From a checkpoint of a small transformer trained on Wikipedia.
Architecture: RMSNorm before and after each block, no biases in attention or MLP.
Each number is 500 + 40 x the weight over its row's rms, rounded and kept within 0 to 999. Layers, rows and columns count from 0. Numbers have three digits each. The size before them is the row's rms in percent of the matrix's.

# layer 6 MLP up, 512x96, rms 0.17, rows 445-511, columns 0-95
102:475521478544512449474498452367418428500470539554509555469527461452554554540542515425518497484479416519539509541504475498473488415464512481514512598487489520580523573464543464524494512506480493500505479563514459451513469479507520508451470562524483460490500519500462502452427467521509505563
099:446486539535592481598523462513489514519537536490491561518535557466486533539488408473513521459486462523471483547483459454417548392490569504505520489464516526542481554494512513463437475531531504558475548572555510476475453510449551529489487449447521497423497484472552552511476445517511516466
088:436456495514449520547545485371507454517456526487485543479480512550538508477514542514464564495473491503545465564547466512525531537496587494495524531481514487520493552562441469483479525497499486416445494473577505441483500417570601472489467534477453507467519422539506505487454513554494493549
099:508484482539506511481503416556454511483494507576581558480535530582469485530548500573495554448522466458518466468508507502416445478498538512531558523464486530423526535461556459520501526548522548497529503449572489475500478436531500511460446457539510542591519488528578489418468499496471535460
093:524505504557578464523565473503516520462485452578464429520467476442553522533486483457511447510565486485563563473541500514483523438421523438479508474537513466557525518528540539525507503456506493532472587498551458516570445527564469529542522497522606525445525480561428517523479503472481524520
092:416583422504513515492511563488448476520519462569517421567519480530524482517540522496472442535508494539535575537436504463503486451501513485503529506474483516529490458572535444570520454567546496516448547474547520549473439455518507557429472553511496517514498408496550558507471474492433515482
093:527420532554551548561537427509541518452447426520527478567565517551502515499507508536474537551488477525523489557467537512614479488510480562495522520446520534465548436476481478506514473531524469486520472487518413534545457465423484490554510521461429510541489526529502482553501454542424477550
106:493477533417504474539477471492430455383484471484511470510446490515448549567481480507437534534482554558548548515552542512487524416453537438566476507528466516419504515495541566577524491460531544531418511560509472487436478526515525517504515523510500479471556525554446451515486531480474501479
100:495475528517540518558464435471504480449462485554504486504519486488471560448450528458451424451544494466472569570509472465531454501416435437524524574500522499465482567496457493513509505542519466510451471487574463483457455449469473589526415485438553501540530446523496466507494472559482456466
108:506556495505553523575519494547586495499456479441514552457532576498518610443508503523490478471479485507506502517588489495487558554423501534488435430487461548547459464493471421480521487491509557501538480457511491459528468549504496529534477478463531534500499489535420410556486557542530547513
098:464537566506455490511419424480516454468493476540484535505569472511521537510467517508474467479502530471493530559590477502530506463470537477518454586427480453483431440528443492490511507555455550481520469474498488469504484427472527581534487556544545471476502469489435514520415566588509471457
101:492441529547427478494486461507501498405477521558570495505498551597576474547512506505454539473546465508474482492542555437469539503438529493485433480430509532515455546525487447560529468473469521484526562513538494448453520527520497544471478462466638563532516492525526524535522504498460505523
117:436497557535504543489470425516422467484504502537468542498528515578492475546574465593399522523515502468528453510539526513539484461443523494476504579394502446506550558468430499441469514532506592518504489539517480537478487475500462538489457557486493517521525464508516456466497502536436536468
098:472527466517469534474499506515474491495527444492561494486532512583538497558528536503527502532469455588477594523498521511467416534534476482596506434552534515480501460488425417477517457568521479517525478531609507461537477543532529502496430532505467559500528494516478436512412454535498478499
103:495438538484512494521435469506523465453546485528476462440536579550438495487489469568497498491509523509551496496513491455495543474521495443460401524472505517560452432487488438536472453511520575494534564471563536536553479524557427525564466476516505528480520523483415525557402489531515514442
094:538535537482528535508536491401507497455462478476526492493502495474550500558510518498471499470476501446513523508579494423577461490494454530500464550511599517523501428475490518499468452496571458588474492428529413459538455461510525561516475590469513433462465532495481530520504560556467516446
093:511485500539570492479468500544489478569445460534430504479511495526378493523540474505532494486485475561544490484542522496513503473451477466541546565497436488468458528464573476491452508582521537559505465559494500547470450454570536564408520541525518484543532486518526444552511560539544558492
090:469549480545480491468533462528498433518476585455581537533546476517502595476527493525489514475459494489565491533459500461449596428513393510481484532528495553463453529515439520532437490499516492508510498478488491508459493476508472517462525516479476450576556544422513548507500529552426556437
108:440463546468465488455514391487468502517488445570524466514487461543424485482541472576498548502515546484591467515537550469467467506489560498560480548471560482517548483531603534453514483532491543508556521518491436518455523475496485470481432521438491453521476482507529462522444473554470528576
119:569436427497460465537447512529383455534481489561510531473553445560437532562491484528470505466515564510530504526544567450529503533480449453506509521500520445481432519462534536531458471570509531503453500509574576540482478471559472485500473481463534524486526465484550477504463553484506417493
089:501479518519516434594522510481553475447463563434482454523574444516547544516521480554480524513533440452545457557480496445502528558524471519519547488502482536443534452520447575562481519504497508570525527417557495522482467514478513437490489500450567521540480508518466490574480528489492394472
092:529435458523440562537497554453475500484484562519509464524484552569504464491541529442510533529575499511486493495499458467518566514499560485487437491437463519479494557437507510562484484495528482552485481474550498486450473527542522494422456495482504430591480518575483450505435542632491488509
096:500471580470493554530381474392517490470491487600577526487521527506554514502488512573437484512537495527483441590499516495450542526586507471564514528440554495498492502505496545495504464470559529505465519502454578513502522467542501466488450523521519563479507497512476477509476511507419538457
098:449456527510479542482447435429443490523566546494533569517513537492491433501493534471518472460477462555542446542502502486522574432475446542480479493453431485496513528510530476499561443532448571523443483456546476479515464512549468505454481496446544465585506560509504441519473487562569469435
097:465591552483511504585545438525478467489421440559547540470496434586471510540564518498494505415519441587548526469490493495456479501505487544513512506532428512510532522460508515500453494528518445493486462448486501483519431475480497526474481552473415510459535490495524404486507445518476560531
106:506504569588463509501434503466486508472489543528575555485555526506492516478581540541474506477541462540490511533568537536467438470498460457463442437426532479511463482518490473467453467500553473490528482496497531472430511521620477502514461523506557548544557501599517531465518535499423514473
093:512622513553493449535493531436480479484462506506528477402506490519453496464543413500446495450529535526462483551456486489541537418482468486479436434517625525471545480473574464511500486486501509516488487513510507492487431508464469485520507489514461552591522453488527498445485532558443488475
102:489443509469559480525461457515448456483515519556486573492544536537500564449452491509494532454549506507509533532530493457510559523471538502564443507499480504537501513562451434445503521567529563514569499555549463421509483490565500552464520508490566477475415562477417460524414531503496524538
099:479534505470468495483488503480501479466477482522570557446498605558548562479606474505511594483505450465554443528482495458451548475472425529485519503420572576523524514484492528506433487524506535478452520509554545493472489524495500499442468529439562525520511537466588470529476555482514514528
097:494506484536556487543416442515492472490408525503489482493441543577456472478560521492466533543492442454514429532485497489443478529530444506476517543451502462517528449536527479530439519472501571415429494583494485544432466486512505507539500528448546529493487473408465472517511506580455552512
102:523451497507509505482464417467438503481468472515583487483475494562598545555536480506496537476625510480476425542547524440478526512466489427568495559476498526525519511535477529530504453463499508497521506539543456461533497485580527571463471468461521577508463518560544467486479476545438474487
098:513512497570545431603558446530476426513483515530559547468475511511462567529466465506513505469498484530525540481456470490520465453517474426491518474554510510516530581579504454571483481480512504499489433507581516478508469420542446489473496456477550546511548484504431515487435448516573541526
089:497511547539539453466484491434486496502549521540543563419540491461468472486515458459447453511484484551505564573444501491550493521564513525452567477432477578496515497505441477497493492520541493542570437502522503482447454508566482480504464499451524497586558468491535421548505457441486427453
099:451432470560548485530479468529527475478483520484500468496506479531533575454456472520505523505534533509481555495430539491492427460538542460471491528550484503480438513524423527438430440569449523499495496500494511452518518537554457496495477536494554534519449497551555452485459629554413471547
102:478473494490534461530461439467547465529472521503498523474469581505530610564493472465480491503537508559472555504550500488485481473535531408543492541499481481541497484488525479444540484492449482534438565486583499398507470539556464503506482587522467522465500472546505500519481588569539556436
095:465475465507465510485484464543444479495491474519558520507479448525505515536547467490447507501548503499528560486491514512542567481503421510412553589535513539457540520494505554498507516511544573501492450447551587399466491565574460515463464489511592498516514552436508445459501536568521471498
102:426510548530501492497506496542480490472454553485554526470489467555538534502528547472531586476506489476545511566494471464544526475503422488512529534475505487485485594470418517462386420499483494498467464516567492512512462498527571575496425499498557556519508482545595483520457451516510453474
105:534503528535600477443482501446537516435475516512565510490551588479494518546495525507498464476500500579541526462562563470493487431487548471491426521500454497483524529517483454511524498507479504502546480511518493452444452603589447519446451502388435502578494504481539464491504480508498510470
116:480468468443542437544461410476520495496516487457508497487505566576452528551554445473483590466460474477544495517521497460469455450500541482508474499429464503505507517425496535516511469489558565482477507537524506447486463532544506588547410509532488527450558537474448445565486563519453546492
106:508575451543562485559465454496453360513438515510522497471467530506502460488467474545434495423534511501479481506549492465533543460447446456490516453514561503511486509545410476480471420563495517427508507519519558462527518530482532490494551527376540518518505488492479521523481517474498469522
099:450520557538589539535477496552458495463518539487556476557548452535519490572496539499490487471540495466571491512481480500462527444400478525552437496498486495484454509476443512466451494519475555512429461467523594511482438522497520482493479461473471467547513498569471425566500532528462439585
105:507459462466409442562439491468578527430479515527555454498484469574482571451543527528467490477548541514500451508494525484480522465542475531547504496536496479566468558448485469506464435529522506466554503541533547553498498410483423497480480433437519508507483412499482541498427471474468488529
112:491465539429509490502530455515455446562393466520544491525515540544559507488544462495458529472516442516572518539523503497475535470480575483460457483452482546539475533450535526439459510481537503439474432541474516432459487433531523572499477517506541562443464483522488466452467501540494447396
115:425456543571479457542491572527474471474457504562507486503483543516428524489437464457499559461520486492465483558493503508526491484451588525526490517475488545505495544479517460493574438494556513485500479445477605469456484537536435516544459520504532470535497511510501385560473547467490583538
097:482550497566595430520404447485563476523519490523433559534506602520510571540512458546466504422504492524535472526517534456513468470470464510510530476476510493518501472491487559516426483516507451403503489464472529568506429480545489496512507511492501530479516477430461492590457466499463541528
102:502561460502453399516480468551569487498463531515582593482519511562485579573508492535519492469542580532486511498540522448498537522471527467519460468514484450533517565521530520526525505502425566443458488504544506487520493517505455535430495530429444577523548537526470464515480564508443515499
102:453540472475519527544547540433560478504532511541554493519450543547516508523497498449486483417508498489443462530470546476492598485480417511486444492481536512478458524454562543473511465544531490467570478521497548454482505492507455567509477581565519495483565405512502529563499562591478522516
094:470504536548509529441474413493458486519443381513539542517500546551477537506479535552527435529573432482596499547483457485480481557532494519471513496506455451501551527508494529464460462495516502513521483504535452490445480496540511508483506498482575406528527527528481414472502524554394520482
107:520533498477493554481474520467489459471527519578520465406556554538474474528537426449487549543473520589554495540526481496505528447497522486496438529444464548561552502463533513538485493506592450471497488450513551497520464497454419525523532535429503564500497530464522428560485520463525580516
099:466527519559450450479523437509467461446479501544547521510520492508520605532418416563520474517518496563472505512491537484487443498520520443521523503547467478514498483483499547489484508550533516449506509547575514402545414471453466560468438486562518523547494552484529545567469550458513553477
110:519422494489479425568425451499511440508481562533451498529508489539502558483528523485453516466566514504521534487494555533499513488504421460542548547506479569535442425539454535537449423551486530433521468463492524441433533481530424469521449507468458495511531516486454492534532534591494490495
098:481487447529449471469477517507488391480498540477467501474482447492531554535545513498436508483509523543515482487507526526501572439478526490476408499412539497493469519403493544491461414514481506435498495448517478607516505481521481568413472553575543534516520450464543496500519519533522539546
105:417561509486470561533500514530439433508446526545471495474511619535501427490565467506500572486433506455496457543510504521486504489454449541411528497431508508502477566497534458498466442461493494507538489531541496512505429508490444576501513472506531486514461453494476459518469463520470543604
103:507449563445557488492491515522504468461472481553542479481589518479457538500501538509503531447574462564437524435502536520523573455439519446512502529496445486471523522503484492452494355498563584529495479516540510515507485486510470547485473557436504476447543555492464457492429496447496481528
104:518528512499502414543460517517478451401518491465496521428489542545516463533514508469422515439564469538617566512517503486444508521473498564456437458502513536504528510540502496529399492527515456494509451490539489512463510494525511504563532536393478552521491499490442472454447523491495495576
095:384528593496517540478499482439502540495441513522493475522515501467485516467505484471508506426528470534573530521550494489463421444526508433543503483459426472456474568540428481492486492561438524505539479441529504524468480484563488561516481497503438481529523493549508523550509457511450604443
095:527502565447475458508442542405499519508465482502473522526482516527475532447453534450501480533501403522588487498465481529539507435521510433511501447537542472518539531440502443523508462430568464523456487502529534470491423507593496583469534557435428485530470534469514495490452547498472518510
103:512508459510509459531410494455481375488508547489551464487472528497526558492518510534489476493491462501540483500544567558534449469532476507544482530470471541483544527515535569520499516495480586545554443523511534480423430542499431462575477519395470469469548466503491461491429508464478549512
105:550484496549526475535453459514545534465440502582532536481523546540504523538493459433488519517525499520511570499546512461493509488433507458547383502523503498541486475540486539484457508551479558529538559534592494535587533507483499501512449567540471491459482542513464454502458578595547492453
103:531524469579564530524472551578444454513523475490471525576528533535517453476492489556495562479515557526546504624600574483518495489516502458481526560516474463489463448502511558531523490500472465567491494440518510497471495453572472558494459523546578493476511499486554459513456541534476458512
098:499497490572547488536526454445465494442405536460481542527554473539601458560514495454469487495531511483513463540555493580553490453429413494514501449436495534499571529494542505545477485512436559464522517491518451529479463518448462460484449492491541554499489516484555466508532476479540558438
108:453501547537480489596526414502484443516486530479555444433503535561475577522538545462482488492492428550506481478488502503529490442514491493441478473470535507475487526494524523479470467550530490489481561510604503437509522519497427542554449543503432468436532428551523509563503522586494548497
105:481499561601403502481519499537447466472487444553532538504479560531492515545488512505477544457508434430538444459538520478510612447490526450503490437518530464462502576502429544510461444496459482496531542445571519464429447517525502478468511509432496478529527488486450475550530518494483504537
097:427504494500491445494498396548473425418466482516508574456600535493511479547557454456520530570547541550524461532500523511516486422504492454537507501414541525492515480531515479480513447550498514498506490516479489438533547511468525480572472543527470486441526552461539493477484457459435511428
110:509485536468528521598432464503459508548493535551570536544484489494468571549518504556467480468552532530452431502580520489455514494431544451429425522429513575554549481443513550453486515508438515535455469491467516528526465474450508493509472556502546490522521422544480480497473562478479492489
097:481502531473473467537480530481449559499493464509544573560517573505468545483461563450495537510572526561513443467506550449459509442489520449506497518531456516519498488490477508499505408590489519487507438481447549505426533433504500544510438580463554449514460526492446499603560478493521477499
102:517485583496573541597490488445521514541475499500462466434562486561503499554481537577406571521502462448540460532504489505524473480549461476516484498523586559548491496415480534546510455525464529534535486504474476475551493547529432588503495497503564485482471478512452497566485495480523551499
# layer 6 MLP down (transposed), 512x96, rms 0.145, rows 445-511, columns 0-95
101:521509456460466525522487449537561449480564444471518490481500455522462474526463484508497455486546510459485483476463626586492526516603504456481480500476471507467411465536460523535491501551492568467500450450522498594466573560516454469573505480504503515502472587493504506458493448511503480451
099:491534526491491495501473503518564462488542458524465477526515502531519496472446465548426448488547538462503458499479562500500391492506587461590522494513468488490562445498491490477510447501487493434506423433435418577478526468519523510480481599543476451568488449544462466561487492484485483531
089:477583535539552547576492434509530485540600498512577512463455478410535450563550534508489495487514457482442574421521493498493501522602440530523503526467526528515419473540537502533542458500524526456558528496495484497507479532455436515527517520505453503536501574493492530483514434510479505466
099:528547529480446464571493506487466562473503517462485480455512478529500485507487425470519445554508488525484541546500476489488596417542498436489496405525564492524493474493469551472493547488386579512430556507485468486467485528513438501453538556449555515505483500547487500460507531451538428556
088:481518498435467577408477544425473467549483529478547498444496526525453477499510479522436485479431487542511442601476488452507448615537541497506531486505545562544505478466511504543479503508481496444530470481496564505516492515480562509484427544476417528539504519465537483445490479557452552460
092:517493500512479483549437481451481423482502512433531618523535468520481530465440438534495510466511490511494391482587431470525476528481480495524483500544500545504507566490448502456547610434447422499543475443528482482500494445504490436488468516491512547547488491497488413498488526487535532510
100:496560450468458482451438526492426492535514516503533501509442484424481464487496489482502487446510543519454465507555484527466489526415495513546559519496554523513448558613455465504548577512477512536478544486487527427468466504620571491466560479438524509425519513544524515517547525505503522520
107:521477507374474558539597537510518468526536512512460523555507536469481518553535473491523538484518559487519526518488524493438505448503484489551486424473539498470533555490474443513513450501448530483524437582585559557503479510460454484502604464571496510517579473516453494519486554486512498534
109:566535561472451501487602584575461478529457476428467463508485475502472515505501524543535531535501508547578538509544433562446475517474506482475579497534539482492455529515432470548465453493473435519543500497487578480490524495549457506438538457524499510462483512482492557489495555421522556449
112:528452555456462427415471466422482536502463522416535461499554504476457536478474535460505543583528504513441524527516472518480531436513511498577551505505477484481549530426500445534530539506494450563471529488469501481481551386443486510505536497541419530491421476526500470498460453509508472493
091:461536464502487448519534579483446537570519450488493494458479462522517504487532520539492480451469527459552509490488508511460491514478491473473569459552482525561555541486535502501603611453440539508422469516476455482533483480515447493452553458553471468513499490529460485476555486367516526559
098:470538499534483459480472458510501549501474521459513509533547520505461476463493488505468506430522418516565515416504553473535465482456523480496491487563483564502485541499543538496455453509462451507499503613473445466471601470489475485461487533415515614523524491469502465427479429425524528524
115:456425538557520461489474505505500518556589482488526521491471539521450569547501463538478499619508447443470489563503585521522495503471544467541507504495485489421511524518380512456512586450522597484467522522541513475470530529521563483528480516516518496507482524500501504426507557541484528516
100:482557461553503583568513551512481559533453482561417453565554504439415499464515463466485522567535456451521461458502491606510561517545460437445453485459477524526500508503492502450510503470464552504472476486434478501503515488461490518514556530437504506562529533547517497481484550460433497511
107:477391508415465548485475487438568565480553468513473524517485498508467457478556514467484536442516545566481468546487515482495529514520534504484502474511460476525507412585472477563465610520559537453487511414501467524474585482447479490550465517528450554520531498491494479473522494518520549543
094:521501529482457449540475545570528514486536518448523534521541492526490501447445516485478518488432505503459500459590443509480500474523493472484564441412490495455519581527444424507493497472516516473521421552464634499545523510549463438490502449484599517493525479491551490432529483477490487509
090:498488469488505449457515543445484513479461546450569531498486539472493555536495437465466534498470514503439481478444484443572510460467527500470518483437528470481537527468511467512554504471525502467457466446530471444493557526375426471549462453460585566501511443544454534442508571473538506544
088:563467444518469475498529499554463486499483499462410417426583514493489484545467488566524531488481492468537475556482543486501462488520544481508505479482524532531503421497501525578514431507565546430487495487468528538446551480475562510470531501498518414489412494578478491581517501481580464509
109:453504514515477568479471474555452527489465589511486568490561412514455473592545571520544451483524477514477428523538503535483505535429479464457484526584527501463444543481458455489476528511596528499529457542464479442464442523501487485510505459508485500482475539582497486443570516477458489508
134:466519476469493511492490482450533570528457563497566455451463513470416547480524524595500490547569528486398461546456594493482521461568422487423477494507429541464484497534467523441522477494513518507437482505454490489527581529508511480485450508447467489469535485465522500460552486480537487550
088:511569500442508555471492530583479520529543436543514509486522529447539469515502499462500478491506534534455531504505434544504436403488520511493557533495518487518531521506546491507492507477507505468485479600477458461416585514512473491538451450463472475428503509508570530523548389553438578497
085:432481524495524483515486469504471494556504442518492536500560497447480426478461483481543515482402545543506548463510390486520422499551495477517562485531537536466512518497486435416517494424499459437506485529481502580543486403439529567555538487484536549443538482454519488524503495498484511460
101:455503488488465463536489498453513517473487545519496485533530480470471495469500565573440508522552476494593485476471561501499456505442541464538532532507538563510510535488473511466447422520513458550479502582483476470488668493493502447413458444442589534533494526478486506483489480499478474471
094:538459558500492558525528543523491506481459514519406493450481473434493437511515525517574544478508461488563494556505488432442470498493454503487484501485517472461471482510498496510504476510428395518448588566395510527514465458514484484523552470502598485478564586510530515536480497435513470526
099:494468443478467490461544456468568471453539498491507460533489533470489564455418486557542564540540495490569489510466539524583531482489467504595446476454562465492472481480415542485465527511530504445499537521496495455568529468425542478547525560512493570536505458487471558506456535436477482548
100:521514489486539475494559474465494531446524520473503464574532492505567544528483557535464493473509462471502485436431528513564517494470519557507502542473501552494535508489493553485447467517517491517502484607469458453442622470471523506420506469455540576449516445463557452451457413468546511497
095:540475464448549511461473550460545467439491484411472487549526512467482449608527511525497517518505551532536520477487436475462465537520485527567515459472485467482503550528390479447515462512476478456473488486523440493425515461517573495450445511446531475404507501587490496505435547519479509511
098:527459542502480489466509514507477545514506536472499492476425557470452531551462421490506483539450455492514451522526561480514455473514492453525472494498527461519501553496467542399437621399506578511579457506538532486522560449506432528535502537511480402510479553474487483519545511468503514509
096:479505457505479483533517508523408503571497525494480499469449508485507524477444494539532488504541486511461520451568454492544494485498519474495526475502436517472537494557479438520432543409531477517449565586451525441499573485541484474435517456479431566528448588484565481472518468445521545575
099:486510477505474525460531450559502514544506428442555517507450487479510590516530475482507444524510518587548487555516505477540530479494489515511463493588526433504497476489497531481542409494483445460519458466443579473561516464524431505438532400575566510532450501532444519501496492523534437493
099:472557476539466476521475461497516532482458554467506530544537506488499528434457527568461534418530475499553487462502557507482477492465520495483509516507478588484512550510498533500496447532487475530477527634502463477432628474502494482434444508503553606542502489521495473529472450425530515524
096:626497489473464598485525471468512460442523489464411508517464449482525457534520442483479530546484515464514516562495488499465566565515568484504443521486490533566518432443443523455508544518493470467474491481478482499510500480478592506505473526623503475586505534516536530521452515490493484505
087:515541520473471429497486534537493483479553511556544468460513512505519553501521538542473551471515464438525470514519426539451507460517445492509490519460565506423464518515476521479505576457435477490489538521502488505419602519469505531531439496509577511523620455607492545473501495556505487548
091:499568476481448464433496503516499489538519521443450551463586517518529445514457462483486479475476469473535442534485558486452538542471418494476596519521534529487551553491561490482566512491497529490494494475493458510482454383427543551458482534500541532471459527513453523470524501421584543509
083:517416479485511499491509496551499482519522518557512436480447514513470473529447554500527458468523482504481520540523425500486500537565453483485457464493485506514508434468504578494485406575478519509489579490439578495516542606469533506518456450504488465483546491487562558538531543522392518427
095:586422454564551481447548511503562529544503516518461546456410524519473483512465453477547487500471442554495421532517503491404464511497558521514507406519510506526544446496472535561404460517467515493429526464493534548519525505509560460508538469496467492521467481541497523480515494521513466583
111:457521497508489540504496516579511510524542539537491472524420468546516488497460521507628483510574530498470493442398578513498553409542504521508437470505424558519522543499460462465467465457527517526485546448524563544452494567550503503498507466467527498498487531490578519507510515457526476567
111:537469515484469508525497467440457475444463507532485512470545545490515495519500462525506470529594504487533553437474545546461548573511510496544546535466514493516476494434555487489526537460533572488540423498414481485439516506470476530607533530545559413504466559522434525470488446469558539541
113:462487466452528541519434470491528540491500524521455500587506434500569558473464489542479517467469585540475477536467506430450510498499539544578504554423442472507444464470417556503517540505503494489459592459541473535506481525489539507476472495511393513489537442523466456505435521478484476552
097:540491488427552420447499519540456509481466487513478459488522460468496568605516535450529476480523527486523449507504416544534470510474532529548479528448449572468529476552471533514573506440467540513608477454483516537415474460454491499514506476577498471526438491522496451498454466517473448480
096:486509493493460421537497547467502556458475571511477505451543528461508478555493500459524494485467503517468518510544553566502494521443482472435430543565533561474494438568523455464526480420508412492508538533541547543572543525460449539507491533566501440522557571492517472487486491454473584520
115:510465486567529480495503501500521511492534500471479449548534493443519544498488490503550429544443461522475454510492504442450472558459477516518504469488499519476451471507578448515540543535490505481474517433507503531535578531478498508356425460482548411458463489475511518495444391475558454453
111:452484527495541503522560503504513514518481463490457417493510485427481498439487500437603514545479500486568554483476522447463485504502506455539533523453506509495490369511567460432453514462524444534592491525487490536493458517470499515462588532484517516472513470465502464599546567529474523481
130:465468487510442562547501532570470505528543527543470575521521580501512434562537478447482465572528535540537531540470479491465417448487501425471458532483509527477474551477514442518485456452493449507504450508498498528570455584536571412529482493526492496447492499527510493440478516481495410480
097:427558525482449538471577525487461507563504538498544534472595516482490483494506521509547506527510474410511565486500492530473546464526458479580538555499412455503478518518531414444581500528462503550534525551518536427554449494529542510473528528513571510503455505486513530482561572499520529527
101:515510445457455490466466456556508480555475589481451529575501524495465463447505560546451472474509453478528431551509579470445560527450546489508507513471537497495537534499510444428515454438420519558415488503550466564491529487540507431500438499466524466481501516508489456466482551527468437498
104:539539554479444482544476528533431483578553445537538405537463557521510555451547490519508497522512440438484562502487533502505517565554482576448458458539528501503528495470457588534510503513500433545589512460492500482495503503543531453513523463404460462499477548527539512545476499502548536477
099:510540472532530444541482509477460499526525613483509480464497474539535483483499507446473483448471546435462522448473541448510531512519541561513536517452560521410492481592465436499458520486559438521452506511512556545553482499543428447508479499509487555456513530519497569465553405506516450543
103:500472512499510479497568515498523494576475452416536495452434567478459436519452499487488531555499497470447455488565416540476452507487478499467490478484483488502476498475508399478464553462490490601472587538474531497481508499540447476563546466513508514508567497471489575436590485535547501535
100:491503494516440488463505509502475431553524529503475567459502539484443497474474439482404560505450502474443472473501486486502557537448538614518505451489547489561458513523439460523553574494578518512519457473461562535446487499563513475532569472510461533542538492546491444487432538554527506532
106:477491512522538538447576518511503476482552521553466541435529461564448474571569471534477466500496524448462460455469478455462484454537477516490482533533413449485384472518507569459557516505502503503518487484567500542515484511487489564481575483515498489388524499460517472458469495534429479563
095:471456526476453561466428479479585616535504531486488471561557518488551470465569432570487568508574511480429545488483520474472476508487508510480544555504475449529510487520547505476528454482481583459507462444486459507535504569491505473588543458502458498530462500473463452489496508445550497471
106:508465503478557451537396480515528520499488517491555501465564429495492503525489486427510508491467523672477482473517460496490505476388472495481432505557480552470522431542487473479445523486449490560512543436560494555515557517522521507514530506479503516552458512498507534480474525508518571511
112:548543505535483522542491542515622516548583403537595420494516458459493459488494565457566499473483552468553549543595489501485486533534517457478533461490504489520572437558518511496509536492532507531518461411515478528511466489537502485537524495458492494485467499489451493502546501491570488547
103:504463476443518561497557473547566489568476530516517464540498459527541530446515504463589517513423501495478486475451514478482524520493454464516502541460522454444476502499596458476523578515474483517506585525494476520462474570529447574478424458606493484489451496418504475540470481524542466470
101:613530532482456469535518515518509490542459538516479486508468515411614498465508524537475457424495490448508523484503493532477605515449471502527510505483499455537573467468518477496547528462453502481508438383492512466437552518520483485541464520539535500428508497488494468533522587497560513546
093:506485492501505535440549539494559483582512565536491521482506476535485378488505466507506508485450533531448529471509477520546527535528486472472472483392429461492434510540452519467530430528466513465482482473479486499471523503412540511540548497552492602598539487478562478460460468477491487448
103:509506538503545523452472497468481569530460479444498547414477458517457510570445423478439530474511499587545501466545562562543533497469528393542545447500481581521513513499534497502492508489484492401493520442501520461461467562487523492542487518509553450524485430534467483439571506499503495522
096:511463509485500487439460517480508544402540467490510508434488524402499508453480502479526517481452552426548547491522619448532484464532478485470504498507586471538491480517521515462524605463487573470487408490482525461501544433494467509498507524506496401511465512491498518525547502532484501417
099:490505446515479425476515470420492466495483516527496492492491528475485448491544530509515455506432593536486456424440528526518504442488406490541515413507522400481434541482458495493482454550523456475558474506435526538498522520463516486500493513456506507467502497507442563384475463532567523542
102:541550488444476503417464548550514573571550480550531504462463449542477515438501468510526432444492539519470519507486519487502482527569511438519496533540495423446549441491487454468555492528525540563500487499410514422526517436559461491559505511510468504510484465502548528475482530515433418536
107:517493494469500440541484530518452522482578535510539480527506474562462481451535527441492484572458549457507511512514555446533486490543471540431440394510483532463557421409455495480471508511477496388545521466518478581479534507518527510483537459525530553514477506473589449526488547514519522475
105:480530524535440494503506542546538507470460533507491477456509579517534471470498558404549456502500495485556498533515616553480579537491469471498457490520495526478532477503458593470500421514479536537449449474507496454405531517545424492493469509448463544511553513452540468528495480448498420487
090:474529513447480558488541480534544516524526465499534560456532544480494527475507469504565530492479440449509487505500479521553474544513502501492497486553490488465505554432484462529595487571543559537504490446543526466521442562464512455468435549425464514541432519537480560479569557481559544608
109:510543544553491410495483501548496508515520553516377485557514429434449517455514509433520438501489424514519523524469508481424523550522487510468445482452468443448499468534487534529513496469508478522507500472472566534519509470372460458510499507501552440443517458432455490527531513500482502450
110:481468415537494503544534422564525459523530542447522494451498486454560480531591483492541438476430436484523432453511586502499488522486505472503472539506519518534525443530538588499504391472458550540508438473462475476519472484470539550519514428458474535479522543489477515486498424486485462500
090:416470471468504517523475477536477506541527465520577535499445567506404561492500424443530487513493465500427454473507350459553501493543483533458555447468482430501486515484449487513564489487479462525472477491498529478558559486524532542437480471508506473486483440504479506511518500539413501522